Part of a small language model's weights.
Size: 16 layers, vocabulary 512.
Architecture: LayerNorm before each block, rotary positions, no biases in attention or MLP, untied embeddings.
Training: a variant of SOAP for these matrices, 6904 steps.
Each number is 128 + 32 x the weight over the matrix's rms, rounded and kept within 0 to 255. Layers, rows and columns count from 0. Numbers have three digits each.

# layer 2 attention query, 64x64, rms 0.226, rows 0-63, columns 0-31
120200132134095101098147175177104103108144094102152095102128118117118110089110105106114143169139
120126165118176089172131176112098149155120121116130138135146152164108157139165132190109137124115
141108167111131131081122133133156136164139145129145147091096121111122137157108130075110142139132
180137088144110135103131125109149127058112135144188095114165118127127142132130145096147095161125
116119157118121098139168167125091162227172109089130173092111114148158170165150083146054103094149
092110138114112111105089117077093150113167069142113094104097103106084126152119111121156114151097
157117112118143135093132129095190166106114146132121121103107130125204092151168141098180129173145
068147179143180125122130126115103166194129179154155115102092107142063125117078168143093124152121
085117153126138166160123143104093129197130159129097174131132118141130162092151128122080129046104
058090181143138104183105126130099154203102106180077167153135171140131137141128118119093145085093
147156052089089118076137099131155121074142140084153066123144165088153066125126138127182095168150
109105136137138106171097101100161121112141099166114125130132148178131098134117165129160143061127
068175160139149141175105122101103090161144129159110128126144142120057191084072130158111085113119
202161051130131130100128102121169183082126149054154115109152060081157112127164135099165087178135
090152163122155123147021151111114101186127110178107152138145167140148104139124097127135123160057
119113113127082127154088134161128083122107173135150108083130163139127093159185153174151082099105
056132155124150120154170115081144099145142088146109171118115109106134103167129115161117079089123
062131158161145121123095127119127154085114076144110142111110065124131126158158081140132094152083
126142153118104098170090086072129115110120125181119094088096137129106129155122158166113103088076
128163098142148138190132153095108112106099140121098092101121088128114154169171139120083131134093
141069128107097180045131097154143148199138105081093145145117134091141133064148146089144131106100
123144144132139139078146083135163120137139148097077148110127133155089146099102135133157166133082
180152147145166145103101107121072081109099124146108119162083115077148086167076107134127148101145
134124122094137126141128095135133159135091129114142133119129114125099067170154134173114103113161
152138157137171133098062173080120136134125154095148103142121071112119118167106116110058149187114
100129147129171142101155117124132129136122137099098139106146138132090136117085076214077109118123
085197123139142089135133095156113127126088119156090130099148059088134132144122099117127117147107
161097103142123119073074116134133139132074112155181151184130124127097166121160101110082127167094
092121165149080122108174086142088145125121106139154154105120143117110121132152145133152144156096
083105154161082089140076164102163072108145118153139114115086126185138148093184160044149110120105
164183116091116125082183144166152159183111126154168142142136175146189098105064122097131115148129
115145147149143088141105157184158122107163145146081106127125147129179138113086139111093154111152
124101103100174161187134173161189065129185182068106186127056155140109103158159084111172157121140
134106131114111153156146161161150131103119126081116153119084113122056139165181097130147096143103
143094161139129119120110091113102141134095123126156109129153129138169162138169127169107119104112
142156083132088113122108160156138138126161153120110153102115094096101079156184128099155130204139
091113148114177125146127099141093152205061103163193127106122099161111175132145149152097168123097
087108049098159141184100201131118102154156140129101165075091104125106118138169174076100184182168
156166069148180063178137041107170116145140035136123112098142119056150081091090183177063123128126
155181119209112171173065148177078085138109174149121100105134104163149100170114181146233115147107
095154108114118165187125199160153065184163160064119161129105150112120076099136082096159123077140
110130088109168160196117213094152083108128150104064157114131152098146085171112082090154090129153
129097170151196127124086132154145165090075117120154068140171116126114093134135121143114137122118
101122157142191078127103164134109117125152101136144140134110091130122123112211074134098106113145
153144187183158134134152086162134100168146094109128129138114144103159014120146108171125098086143
179115088190075176131147136141171095133171118076077161131135157140164086185111156056168158154160
111122131081197101133115149137132141115100144080163118156100118163175153091112146167191125167080
084121138134130192115176164125057168104161181157199109167078073131080083134158106090064104128135
096193081107121143170105178096147106127159126102122109103161073120074131127159144171175168130115
140078112184066102049148117132141157134106140119104137184130085160161138191167126168122144086064
144173138081144198114154133106133110140143098168145040152149182132199096093072099084163118093169
175111130162130101124107126153142185176183137108160124103135125119174155118153110161124122154119
080176110191105074126079133165133169067148121145082113125126159099109198168155104139193133113184
157141125135131183108070096046160128101170150110146189141199226109114128141143103140135058138143
084217124091101128099154101178144126110148142183149103147024119101168102055108123132151144175143
100166132066142108149134136089131116143135100126053103085136136148169099075158094126141107103109
171174159043182078190058147161122152102115044185131114184137112142135121138135120124162143131167
092143084127205121111117085118111119149130091130135159156141127163079061082165104176144147138148
114180142083079115165136161199119052190184116126134143097171137162159067126200118145176159181101
115076103172176091162072129064114114121143174148152097137095096096132097131202096152137129212165
090164139195107137179164150119224127135114156106108118084177106136148111181062097116176117137157
119152147142155096196176101157081098137078209114050115161095117120134118104183128170094111114092
060149144205184144157154102144116178139123080118127162199138103114076142200102166125108161208121
140079119077174111102042156161108136152127180104121107137061140119211116153097140178170150139119
# layer 2 attention key, 64x64, rms 0.242, rows 0-63, columns 0-31
158141080112156131126107133172121144201125111108132172107139095103105097148109126143142159135075
121137130109128109132137127143089101139135183144097114119118153140166184122099153093107155125158
149158101114108070116120143089144126155143136169100130126125140148145114113117146128117094171126
112103143130119118160116118110134098165149128142103163106142158140139106135140107154118109111144
081134155114101036092093118129129201144148099110176160089060113138150176144152102136103108118132
204146104080098120118131164188130089172137131122095173163096130077134148117123146146163089165083
106130139106110075118131179120121123186125123105127182191122160090128139198149114167140067155092
116077140173085115112143133128127072125135141146100046087155151162090162143132224123160125133133
115118110154168096125130147129165140133156137130129130122109149138141102107152121143108121096116
125142155125177155116136111156176102081142158096077100125135148122162216082122113083098117101140
135087081073122152126101149110124139199086150132118157120148116166110087119180118168166115147121
058106143096143128141134115130145150027149193107119069091133118140086088106118148124149183163127
126183118163109095234189104092114082110129142062158208109140155084154144099141127183117073059160
115123139144100113127071154107107086102123103194126146100136132111140145125113145119138072112133
176127109069166160121129132074153143082106098101147054168124195097136165129179156128145113106192
143113106100090171130116110110122128144112151137134099135165149108085166194122111145145136082110
163142124136164125124124111140149144179127105097134078129148147101128137116106161107088106105137
195130116099119095106140107135148143136093086166070140153117134144154061207102136083075166116097
134101073147065105144138141113114115105135162100082150131119169137161110154115126112126125052119
108115121143085125098140122093134083072173162134136164076098111120086122116138135093137125133141
142151126112173135102133134119104154148157077131169122174134094144152171080140082172109094121135
124126104134150121157144127137153134142102115191102131092172093136117195145078111119126113115168
166189095178206163086144143128112115135174125126151129128131160117130139149146119073097130107142
123087130134132148137103166134112138141120131123146110177111106154130126121096107159121183161101
157140107136099165154152120096182164153174099125093149160122166169117132083131147106170147131142
117118134118095134118134101151131146100110165183119103083118122171061084156067120159090112140156
094097119158109138188109148134177098119163074170138115127128103108079144147113165095082118049144
193158101106135123171074125067109120090169101172117108162167135101091145112154119152169150100160
130120142150124145127120132125126134110146152104086125085135094130146150118113131143151102096100
113131086093111103164156068138120162160138141089089157157153166128162083158176166179102103174115
099102133151105108148122142198146153126126119124163095140119116140153138144123096091150090137119
109104127175115184145137153091125145114082153146134171119128115151113138170114112115103136116103
110188124129104092094155062145126125138131118165130114144162170149163093124136145150127135096136
165123167125186170161108102107124094128129090136150137102141136135162148127126120128115117106180
138116120121112082120136204131131198181132120082106067116083114154113134129125085107157230145145
101140138106081152123109051153179121108141137164095130122176194160158104189140184113137078162076
115100161084044090092095097194146180143081140165167099141090145212171108146164120106190190155123
112129133118126123116144143165123107168133054151169115120169138127112095123137148120118075099139
170169121144135142128150137141130066089148174111129120139171122229071118177070105122168181154117
101126171084074078106150119154128138177068153108123090133097112155091103101128136122091169129091
029176116149151150072068131118159081082101174184124109153118161146101134153120155155058124125099
075172107188143116138089130133188053113133144126152151158138218072150077125128155167105075128053
102145161140069123126138158047163145107155124160098099106139159213149057188131139145115098117081
178015133081119093157125110131117226087110121089140105111111161176204086164143125108169168143138
118126106106087178155087164153135070117121099195082149115128196130104093153100132116105111146120
131052192066074127090142149105080252128100140153175074164095090193158077196147104167176255125124
129117139116149116198212087108138131138163119158176164132121134191176112149145094129092122115144
088124169068074080162187129105189109153121114161089128092180139108167132167128150084124141133173
185056132141122096103097154143131128146081148124097099077106137190184131180124127121163152083150
039142143080167164131110164160118128126126156133116155107164116081104098096108104167098100101071
144104084082140152170127100118151104171164121176092160156122101085086159153145164201166108110184
192158146106138081088101120113121145132182093153213112122119102137106133055180149107166186151156
147109184154144055146053130129108124135147147154117086107141117134160157104112133164214143163070
129111141146104150060176176173099187158108130147100108172131059133170140126149090096179184118166
097101080125086084143096085146110101086129151110107143116181182153137091185125098182116100161209
133128099104078113157112095174122156131171089089112074092114128073195130092100155109087142109168
152111146178107119106190117093123064126144095147111159165176144068202076150099184126113129109147
113136126169063113077134151125130170131102086128150135081117150107124065102117156111105183112169
162086186131143071139144107118105151137149111113155148097114092112152087120160105105121165148146
121101121045107102127093112117186099150126077079096133111140184139093125082120150138194127117135
206145147137118204170126152073098152139122081114095101161082096144143058069119108148176160165096
144090108126096131081104110138134088128129131099181114102155148132145155123147073111119153110160
097092110103088161124199124089133107106126136135169157101183177131110082129134068080162096128085
112127180105073111093139103174057134142154102195130125104108168111083155188128135150137107148104
# layer 2 attention value, 64x64, rms 0.232, rows 0-63, columns 0-31
120122129110125107143162160106143140141140135146127113121188132139124164099162144113149109145098
106152107115116111129153150088135106070132119143127129138126177137098139119115138155091111126154
110135092126137143168129127107142148078116091109078110119142109128141143118127142111125096134157
127125138099135145143142108098115148153095135148154125139107127124115142122136129126139143123096
137131109126138154100124127137152100144088136091144145132140167118141164149101117113155114148152
125106138122110113131147134168103110150112075129129138153139117137136133132166135109134114137146
131169124156110171116123122132125085132146111126129094141137136126114147111187125136168136112156
105120130142114110109150119164147174131117120110157155143143129104144153172150104112116138106145
136129136102087119165078127083148135141118135129151141127140120156153138096100090148126123118131
121144111126153104136118105095132160162145102118125124082141118090132122145106119129102113102106
120161118139149164095153135159161120153133105131146122138136122117108122109171105132154080126127
138168130156103132136182120143122108107094167168115109118104071117176158232111125122090123113134
130098114142101106127126151142089098091119107131128091075163184183119153104132147159148162115082
173127098136123114133118117156112094106136081099130117135142127095174165148168131115124114128121
119157120128172143179139140128141140083125137126152115116107142127093111109107116124104159110189
134110109121130115107134116138192110115161121166123111122094139150121122130128111134129118163108
126123144094116117114097140139100129129115126166103118130123101114127111095123107148155150111109
137151137098100164154127129146124113099080134145154175130118117104138135100080122106124167143123
147127106120130107116107106128118115129128105152144143138163100132100070101136134146160131152135
108081127080131137090098130149152084095114135139120068074129153117193149085129141137185152078139
116159172163131133152100119127092136118109161124120134141138106102102127164133127142154140165129
154115130154113112152108140144161150097096154159138157153138135144099151099106151118136129142150
131129108163164148146084131072149116093143094145140079095104117125136198110146137122149142112175
105139151153116154132139107139102132140151144141107124131113129119087102143140168142132115158127
130135136090102099126139135146142079078108118107073098094139145133142148128143124152156101071148
157154118127139131117123138102131092109151108135148107120169132114133126143125143150128111136164
125099133111113123157082174080110135159113168130118106100127138173101112108137101147087100098097
112122171098143112131165115133101134136130148103153094089130093153104146117164161166141111130158
144141113160143137133137118119131161185150110146135118094121100141114142105143164101119089121132
106121147100144149133116132116148097112095132115149138068040133147120124151169087168072147076119
137121138114108155100098110138157155130101138126146140114132106123121114127120120089128118117156
107166103156138136140087113139107137158106113129135139128102082102122080091111115100112165143137
112102201146141067083125117171166105095117138087062094094082200167087167081128159206126164104177
171092114128168178092132119048165111117178160166086056163163157107087130153134107128131129100111
023145115129142142141149141117077163113156205101112118114124112107140089151118125155124121142115
095142162187141173157107117142137081183050063140112145130145107066118114127092202117112125093128
166132150149107157094179104102186152155134140180087201216100100114087146141092193128132079207216
110134101167160167177187096195119145103095116163083109170066150130134104164114129083062107154113
147162171129146094095091084184068145045114122140167082196180158116091144081092169175164124096060
139113134146133080092094095102198106161163123117136064167113118137142066134155159138138129051034
197157098128106116110114117168108180165121122150179125048120104115105128194105206155106114114093
168114149144136109170143068121108155094069164117076137184059128105092130143102129103080107104133
154118155079105129145133085119111156123185167096150076133083108114133150046081162101143060166094
108175116120061169104180182063135107105050091095163127167152178104135179101155141081220138110197
136132117116144072186113163175155124127108151146166171096146169098109182161143123075083150114130
148137105067127084158167099223210045151102189174103147029114087112205066083140148112165140186184
157066185088134174105146139127117143125089107063124101106064164103120205050062059170123128107160
137106133096075119205000156066205133173108130106104140164150175071179125125134148071127065077130
132100130057157197183231164109074141234173108104040118109192189128128170177132167118111136123086
131157109156202099124170104158145145065106122112147141179220145114141130185030143113098136124099
154153148113151097038137149170181058075043167217067113125035110108108177165198125132107096105172
133121140099088092118125152143154071128235106115119074134173126113149127114137132141145103111106
144138121160103143131131145171120155134111163143136138155104069062123180140160193113137120184128
131109135141168137172121080096164069196111104135156115099166075186046085102200200155174135144123
039122175158073151075111110136103118151084145185150150152087116105102100054151089190161194079095
232091128118087064192129171140214110154124088159102133093107095126174164027156181116126122072158
157106168076121096179120161111128110082121078105122079142119102108159137088090193106065174171059
159096103118122164000159110040185145150169153131092170124133092149132113076129111149085172151187
038080017136217158153131109125095055073172096164176143124149123135075150101079128132155143063211
159151139110137085123201103123130073138130087110114184149103100086185120119079076120121213067066
210115119145128068177162144098144114096138121190170154171163071182052169155173186048187120116067
058146164141113138144162152064093020135099145000110148169146116076090177211165101104202145064099
131133157076073131078117120172049106084214154158117154099150130073125087119012119140155119189153
110077164090094160176138167089135099145174166125125146089114125096101171080162107131167131124189
# layer 2 attention output (transposed), 64x64, rms 0.213, rows 0-63, columns 0-31
127164085101084126111101130150082119086141135131105145083138132131133116094113124154140153087132
151131103096140138109104079144135126103128162135091183093121120111193113086135168114145101081116
129116150117139110126108135138110113127152127110170128165170099138122120112126147136132140154123
129141111153147161132131179100124179126129175129112090152086142138122106134081131110134169131095
144127105114110154120160150148085182146146159106076094129094116083101098126136104152127149090117
089138121126053124112193178162125180145138183158144165109148142138139145128133105117110118118151
139116114126144102107123179134155095072110149066112146134091156124133126132118094110076112160149
115134153141135121159102114131078126144122139138148120082124147175145121147075129135150138146078
110108118105123163100130105142095155116130121106102147136151160149143107096137100149195148112107
088109117166173122121108143153102123134134075121141115088124132171165138121130143149157115103128
065133163131156136126153161144112104085180166119111086107095105117145135135150202143112092139192
119187094097126135080131162105173124119157133092134144117120122119108156092111114066154110107126
129119069139073123100102169132149151098125135148114142173137120108156106144119068096158191140174
093151088091144126101148170194191200153125153105160105160109166160123122102153119108144123146113
138114131100150128090096123112164157133152175192163141141141156123078100138119129106117162148066
160179132115113117135132148165132112139129125116138118091123130087132157166171158142092167135154
154088107117121118121113103082150135116123107062091089130167136155173134143126090131157119118135
077158156086176129151126095074133105155151118126099096165088132135108104104118114127158092162161
114080161136089082104087098118161162046131091104146091096096060129117115133105135107087112076117
160155091153131083096150127172116147079145155117092073124100140144129125076127091083195200180130
136157108115133120089120121130157130123143104109158124106141098136090076152094106143137070159097
148137083132129122132109135122125086118133146113128097133148128083120097119159124133118051098116
197132135148148127179171136175116107106153144129138097125117161150157127132115136080122115168091
110121143125113096122155132114129101125105104120089167085126082086144130114116085133110064112119
123119066149156083127120109152103100123171188095143134130176103125127106082086142143133128174137
106120092122127124128148129144140075089158087095114135139115116119199145157098148093128179159132
126139175113133103148107138118138153133075113180117166123172112171117085108116138194101177063154
129112179124140146105117103116147106124115151138087125140108123136132092165066095113110152117108
121142147132133086166194124123107083111127152104138123131117117132128138075080126119082089065120
154168183175184111152161153085113162136148104163146097143088117173145133149174138112174161155148
125157149142144097143130153158131074150127107119126133133148103121138135126111142152089125149101
137111205115129088089093100110130134138086115098117103133143162161096115145114126074083124081091
082065086116079104167163174130123086186112130142149085103249159202100110149126167117103177073075
066114172158184166132154174136092125163126150137162155143101093137104099092131157149072157187198
175149144193144109184068104059125134089101118132124125119085084139099127168091132135106133093117
102124114171075199123105142147128101094107213122173116093170174124098120134147069128125102107125
104134098202152164102102187065062183126103121128120094160175175120169121108155064094223149180131
086109082134097152072098107162168135146165098123131084140140112117084134121143081175122151095181
105154154165118113166149105156106083171134121118130104164107182145157074083088088178132167059178
060122177126101126096172102128119112146162098137163132097081142125156078095073093094081124117127
114099187091097110135130151162128125062133108118112114127153191136104135102084118160203071163102
118123145154077116111110060160072129142160091123138196142132115111138061135179131114143157108113
175168163186121130122145136084079121095133115097169150122118100108130073066079041114089106132164
181069142142136077105082137127140058064127189120089065072106127162160124155126114089144147162081
131184087154120143089131097134132046128115078166088133147094170128142080131121120134154111108097
174106158122043224087184195161095170153127128064123152154159166030088125149167184078096132097087
162089057120147118220104135103141174166171145149133143131166085152123151101113181151097159128141
145114088138156103081174126116205086060139101190161202134150214102186184148097127103060120202176
115106143129173106144046128147076163100133152107134072153078084137083109135055108113101083172092
120069124153125173191120123156097128116135188113171104127088152149138107106125094205117138076159
128093122166145141083095120153069158236106071173138195148213139114098156124138108119155150165070
094190142144126097157201115184188167113137111187156068111086109147154128123071115133129172157159
129074132129099158122143077155081131112117130094089154146091126079149066139068134133117170138081
139139167058133116096108116155189145155081151079125160142146168108171128130115099115169140068116
152125127106133141143116062091139147173091113144112129060151124090191077127095135109153126124173
100164115174125128075165171156130180147186187128133159152186163095084092141120138067063148166077
116136132219159127107101178124130137128137166085174137109088136066108072166095086156088105116078
119106181113180185255088161111128124207114103125156135083195117103123120167133082141163157190082
156219202118125141123062205150146094121126136098103078106119072101133101116138166165164091124145
131099096142165094108112155204107194134143158191158074034110148102101086118138168146151159142171
100103168058159115063095124222084174122123181128127182150104204143149125153156134129151218156140
163082199089074104127107113102051110142099176245128062095097137110163171145096206154110145119117
120163155176118133206124190146081075030096121123070110086113113152064136168171127126129139131131
118151074119127144129125156110135155098096107144115106128081129121109118096101189085158156157113
# layer 2 MLP up, 256x64, rms 0.262, rows 0-77, columns 0-31
104104081142146113101072127173122095132034164158183152110096153139180112142120153092108149158136
128115136183114145140079141141118122119067087077105158153143156099161132169096102118181090114110
154145122099124173046160108122094181112135109136094209179075153080089112131156162152090112152144
137080159123139143129168187136080113210138178091216157191154160134117111145152183115082114115084
149130125146175088199139116140124086107100095160121164132119093132109093105156107116154119151131
120107093184152102135156177121139081087128141105118195172129156109073120127081110151053192151144
133149094146148115099203144077128046075148139135130135138089128086089097131155118145082104153145
112169177154100120050126172187107124089155099126122126063191117096155125109082110092143104133146
136105118129107138056177098156117092100156099088098109192105190165164140179127125135115159198105
099140147141179099121142138176147107139151137127081094153120092153131119105143107137143084135164
114137139105122137152162137129137114116132138108115153177196130165114165131093094083089145170128
074184122123078120068163083172179135112158135079125173160084113126140061177122157179171106114162
135102104090109111141158081159194135143175199120141127170163183137180105116119192157103098073160
105149086107198103076096112114177161165120100100171189144123091100148150129126092107101158126148
124163099144128150143074126107113134090129155156100114099079121111172090122084108108099098100100
177118171152096128113161172106131109084119159105165148141119112120097137135153178084124132092061
134124138123134083139121140136094113130136104110125211138105113141155150144202167119128123115091
199158141148110149135118111108109134081159122145143150129072088122116107161126198185110119147080
152116125119123164102131148171084138072118183141138132089121077124108112159076124123072107117073
079123169109102165112111211153108077098086159151093161124132149094137110159149130101167214139078
184154100153156165111096149110123130123084068164117089117112115155136117130108115129128160172173
144106149067161129150090130217154098077163221081143119112147128118169154199133122138141111107105
109137090145067146150155089104154137101104144080067108118108133157155126140120135136140090120077
130142084150082127124158138111137096068122159174144138081096102122161173102165146181160095153170
139135118077105126129099114126186166155133099116104112174137103179115093165132144129135104109056
107139061139138211139028137148088134160087095143111109065123095093129080195204154126138110164149
130143214190136089143093149134140104121106108102145106117153122144094153079134074084108062190149
087058087131195120129046103130103124145089186102158167191184153137151102194074058128092097158093
112119113078143134108147170113102120087161113107093095171140139068121153114144199058183090126079
157151175142155101057166157190165068126076156153158125114149118118141151133129063132100132096106
152178119081164132175132073080172135097107123160052111158109153128097100125173161100189160148087
075094117190114146116169087115082132208151132141092164111088159154142048119117169139181098156072
125132177114090166137122106180113162157157111081099128092171080155153073088115139149145118142135
124121133095149102126153128206132073085065135105132119090092161146087159157114169132073153082132
186169119131120089151116146089144092104089110091103172067134106125127184165182124130132092181108
150166116153149138113128113119178122114061128151122148114101150126174150094110103127120105197156
129150170126119163086084151174140112170182144078141206177104014127073073174131094132100174114078
156163142144172076148162137073153103132139085081164131165103114157151168154095082136130079158135
091136098172126176168106179108146163076154174157150152131136164110148141118154138147131122080088
096155136170145167142130142096106098091122115115140140127124101176124108146139076106158092144112
096129176065174153207163158079155118163130096085139118158140100096113133121147182141077172171152
119150163155198145152098146125140069123077144148132156088059096174128079130119132216100087138175
089194177086185033132094140186161163101099059160120134110075140135138168150148166124142115142122
189141112117105144082154165075145193124129099146149178160139132067167174095105134077110108162127
202103113140166118152102073119138086114115187160088117130149118099125155118124105138124087135162
138104159178160134141071217165102108085148138110184143134127168106080127112162078160153175160113
168108101191126097114093106142093144096087120140123114085088108134116105181193162155077073149137
124121117127078180095130152177164133079130166090135134135142154158130106156110159070105095094107
199128111165169088043195106200137211126203129105143157144153192102136158143170084130135103137104
188164101165157150196105151069137115127152135116171161210130134119071087117125119141141099095103
095126152157154152091107182128130180117135164134155098128115134113131105099137121077154132098087
128147107126151195108138143122133130114119146114136099148126130093136105188154142110147163103133
158106161164093160052108160127140161098150065113149186143142125114188108113065122096135114145157
056132090171098175130164125155113128158106090135184163152165183141061135090097132114132188095124
089119052152137112056156080138117152106113142139085140140106126142077080125142096113134144131082
096171123111103074097146110133141144079094139136131169119099131101144092166093122161132118077123
097139143120165101089139143112191136109152113061171160157170114131141130099079040144124128187096
143131092125152084188131094118124132160177105119141161139170176067155158141123123114130115150103
141107045123130095137155078172148152162148102134098074116076133093150161103158181130071149179152
182156146130159067130141148071126126128130116122100094177133115080185122091092137123137121132188
072115109126145152141137140116135128100131137081133131187154144128112141114149091142135086110194
149173148119146083173165105120119193058059061164089191155159095078126117157115120122137089159040
127194119151092099077142132116097085121143098095074127118133121157189102124085113078086110176127
158136121193118137155176073097109111142108097142088106156102136103147106067096138084017079165150
136041116130132121109160068115124093165148107123140162160137127166104091134062074135161111192090
137087111099146046100106109210155083136067085119088093091128118133149172115199111124146127048136
086166130157116104156107151093145132205099143143138132168151088125111117090104154098118149146052
151126110087114140099147151093178147173122154100097155108140159144055084102181074149159166133092
135138137110138107156150139166102080088135078120153113127148147136124121108138203120111153142118
114146098149104158172141153122136084151083106126152152127161124144124141106165113167150124104145
147162069105149115115057113149069127121082130157101115108187089132153143089145156134168124107158
132098107124169146094107063143162150171128095166124146130115162107115142124135167123126167163088
144134053098101125137125165206162154129116121096091133120123106123161186109121182092129159138077
151156164168131101107079150127115086082122155115033109126056162163097105084135177105116144215078
080078079141097119144173106165141081175124179158120126178152163092157111119100156138121113162114
071178112099135163081142184149083152119165099147179136126117141070071098125155108152062141117114
153137138108144120156145147106127127091123137129161106123091109109198065129058176130096119189120
122121100129171117063159111155120176154216114095147161136188171125173102168131214086155132201169
# layer 2 MLP down (transposed), 256x64, rms 0.264, rows 0-76, columns 0-31
160123163110076097106157103151126100196107129155144125127103047148087196144164116105116132154161
100147137141126066170098077116123204132115159091160142135127106132138117113190172126142117145146
177125086154122033105097145113139162152122133079098140136114131105130156136066119121084094116222
119149099106096083085100063114182130115154105150095044129185148107105148134130080154138176105103
154134121128133116082148117132107140089151139151128119127146109119206079167158132086168150067126
130116142159091216114133130170102155130123098099143111129148083093123116070125131098169122145158
109102179127158139154114107069094181113136140196138069095087095083123131135198194138147173112139
087106108114185146158090087135169172068135118123089135163143106181118084108085170157077164155164
112107124142183125139034122113175141145101177148089120146101151106131127118144174156179121144067
179142139112082093129136116111210194097163096115065134154149151125080141119143092132109108131125
141195118122150191110140179139118177104049126128129175056131081100169087089144139126142093162149
122139175145196170194095166161069175128165106124137109101075166162142120145152079155162110105150
121159172175117087105113133149113094134111085156183121094099107106136141118123088126161140135100
124073141111061110128113137087131168119136159129123127109112137149070137122154125135149109147125
072118141132109106140126145212195124181115117110118125152119159131110156134163087138121199161137
136097083119131134159053053148130129046103094155131097103128113113179148125087075131176106158092
090227142164121149125133136144140104123121174167094173152138135142145126109143105115091162144100
161163191120147171153187137150143148134122141132185100117151136178180190126087127139128232103126
096146156141114128143117065134125093138039110177108151146141169130091222140130105125156110129160
144124164179153041143096082188102087127172118113205174095103139166072189113094122119147131158155
166071102127106154137140131131171137163166084122069155129135160172160076093096168141151146120129
077098151110092158068203118127135129078128070136127123166062185117120119073083131092117171072175
118141161159115063124152163142131102108070133101123188127148169142100194206107121127145171082124
121172138139120147112119104106090167139080157133143140141145114119193152112103148090122130119114
110118110175092150165128087125221129159101092111161116161097131108053138085069122150131102168120
091155088098085058154155151175067113068035162104153110174110212093130147127120086115152159116088
145133142141078115164148099068093112124051125087166091176086167157141163087122118128050172143128
123103143084049083094106135144131117150051107145142067121112107121123141078118134105124123089160
107093162155118131148111120181201212124077172168141140117151141075107110075123143114079057147069
127169139096081134137111164079094117103174106117089115181195173163047106135081122100139110121128
098117134157154153090175087138133182155148142138141174150202140115156160112133193137131094107146
142134172123153111110187142062121082085119160070150091074138057174086121098198072086107141170157
125119142099159172140110149061106115109134105138172141171139100181112123125160094151108169156137
104100156153089129132106122122092136168142081158123140079148125106107093052161158151162090139168
120122124168098194118137106131179152176113128131140137125098156048101103117159173113134185129135
084139149133090127096176152138144141174143150093085144090109100174183151136095143114135111137112
095024194122125097139130163141148174129132146071088120113143153093136106072115090049154105154090
094098131126066171128121134131164145163151201136134086087106045121180113186121190155165139165138
131115203153161108098121108160135139104182089070144145096105113094122078133102145152120096208195
151148182092111142102132126136104174168096171155147130058154156120114108141077156101137138060114
079150079106109129089124110069131182083093175180155115074185141083141205224116080101151088123170
103095137138198049187162131119122171125159121103149166143168091061110116115135128138039116161127
201124071124127154132176136181151109092151128092141166140146064171147146134110116060179089165106
097160137125100052174120134104171145128144135135141109064151150170155116079135085127107072135155
066104145141094130051133151166097098121118127125092170192144169084112109116093121128142161078147
128120144079142146176151125149158120117126147107101102126162122184180163152143117119060048112126
158103151100135100115164120107138123132133089180126093173161137132105108088193106114156163103138
129154138138155171176112134116100106196135100114123152170158197081108128077155165204139098121101
133117068140083138112197129174156084108095110083115111159060102097136092129092109147077167096120
174165151133144076116087173125099129071122142138075109097124215121119126148118065166152098108100
123116162125173138181142148132126134173143088116181079086130104174129118126107139132148107144089
067097127152113101164148188198093103143157115090127152137177175096152178144083111140143143157098
137099128105152159050128102132059156173123074106142075175110158158143083091113113103146135125068
200174099136167092123187141153108155123133172146109122157136083146079109183095184063094115126095
097135151120128096144135127178139116047120161147106086103128179162087110116162115155163138132152
143149071132177091099140168102058120123125159113108097100093079183177077142133142118144143182121
147124102102166139162151131109110120159056106142188090129076175062184171125143112182128098094134
106106150155131186084171123084119129115074133147141131114086143108088154100127198109098135140123
132147216100090136105131136109106085091076109214149110145126179110129170122100106195134125064143
167103080111141134134066132100097149122148159127120063145130093060154110121062079088108111184144
095148103166137091170141118107166083171121065112124165115120169172132136080114156099159151168090
182121176185076088139171164164140067141117170129112149187100129168090106093167191121111141115103
176110146138146160144109112117148131094127149163124186148116112117099157112132117137069119078121
150074120110182092154157159172117102104175161070090150109159129143162116186133139085141159143106
182142095123093147127132134140187116079114153059135079091170144126088126166107158121097087038120
138183145072149166082115083175140154186127077111133114170088109148127108136184143112078133218144
101164140120125136138081101088146098077043125175112139121157191139102168069151118151144170141148
074123191110189101121200121113094155125116104137157167079126190131102132103069073099160159160146
127122126121172131082105164135136179192073115124092097106145153143200100098111156108136102141133
159095119125137116118100119104140084132116155191188132093139115113106157167137088072157166096128
171062167163095140114132128089127123108175172146119130124146094102188113130185156055138054111136
033184111121138146214125154152175142149089129092099089110081134108120165101166151077153149089126
120136093180135141156139170118100135122157159128152155133136118168165079136145088146119158107147
194075093100152134066132150106091115139196165098101126116120136061099126129114173168115044059085
124158138106119095148125137114152143132081108122126060135058055158132154120192168163141184116142
079112105104157166144091118160150142119105131190148104140116132206147083083107157158211155125173
119039099070111137131166173136122049154111112067145119118182150092133091168105102138157157087139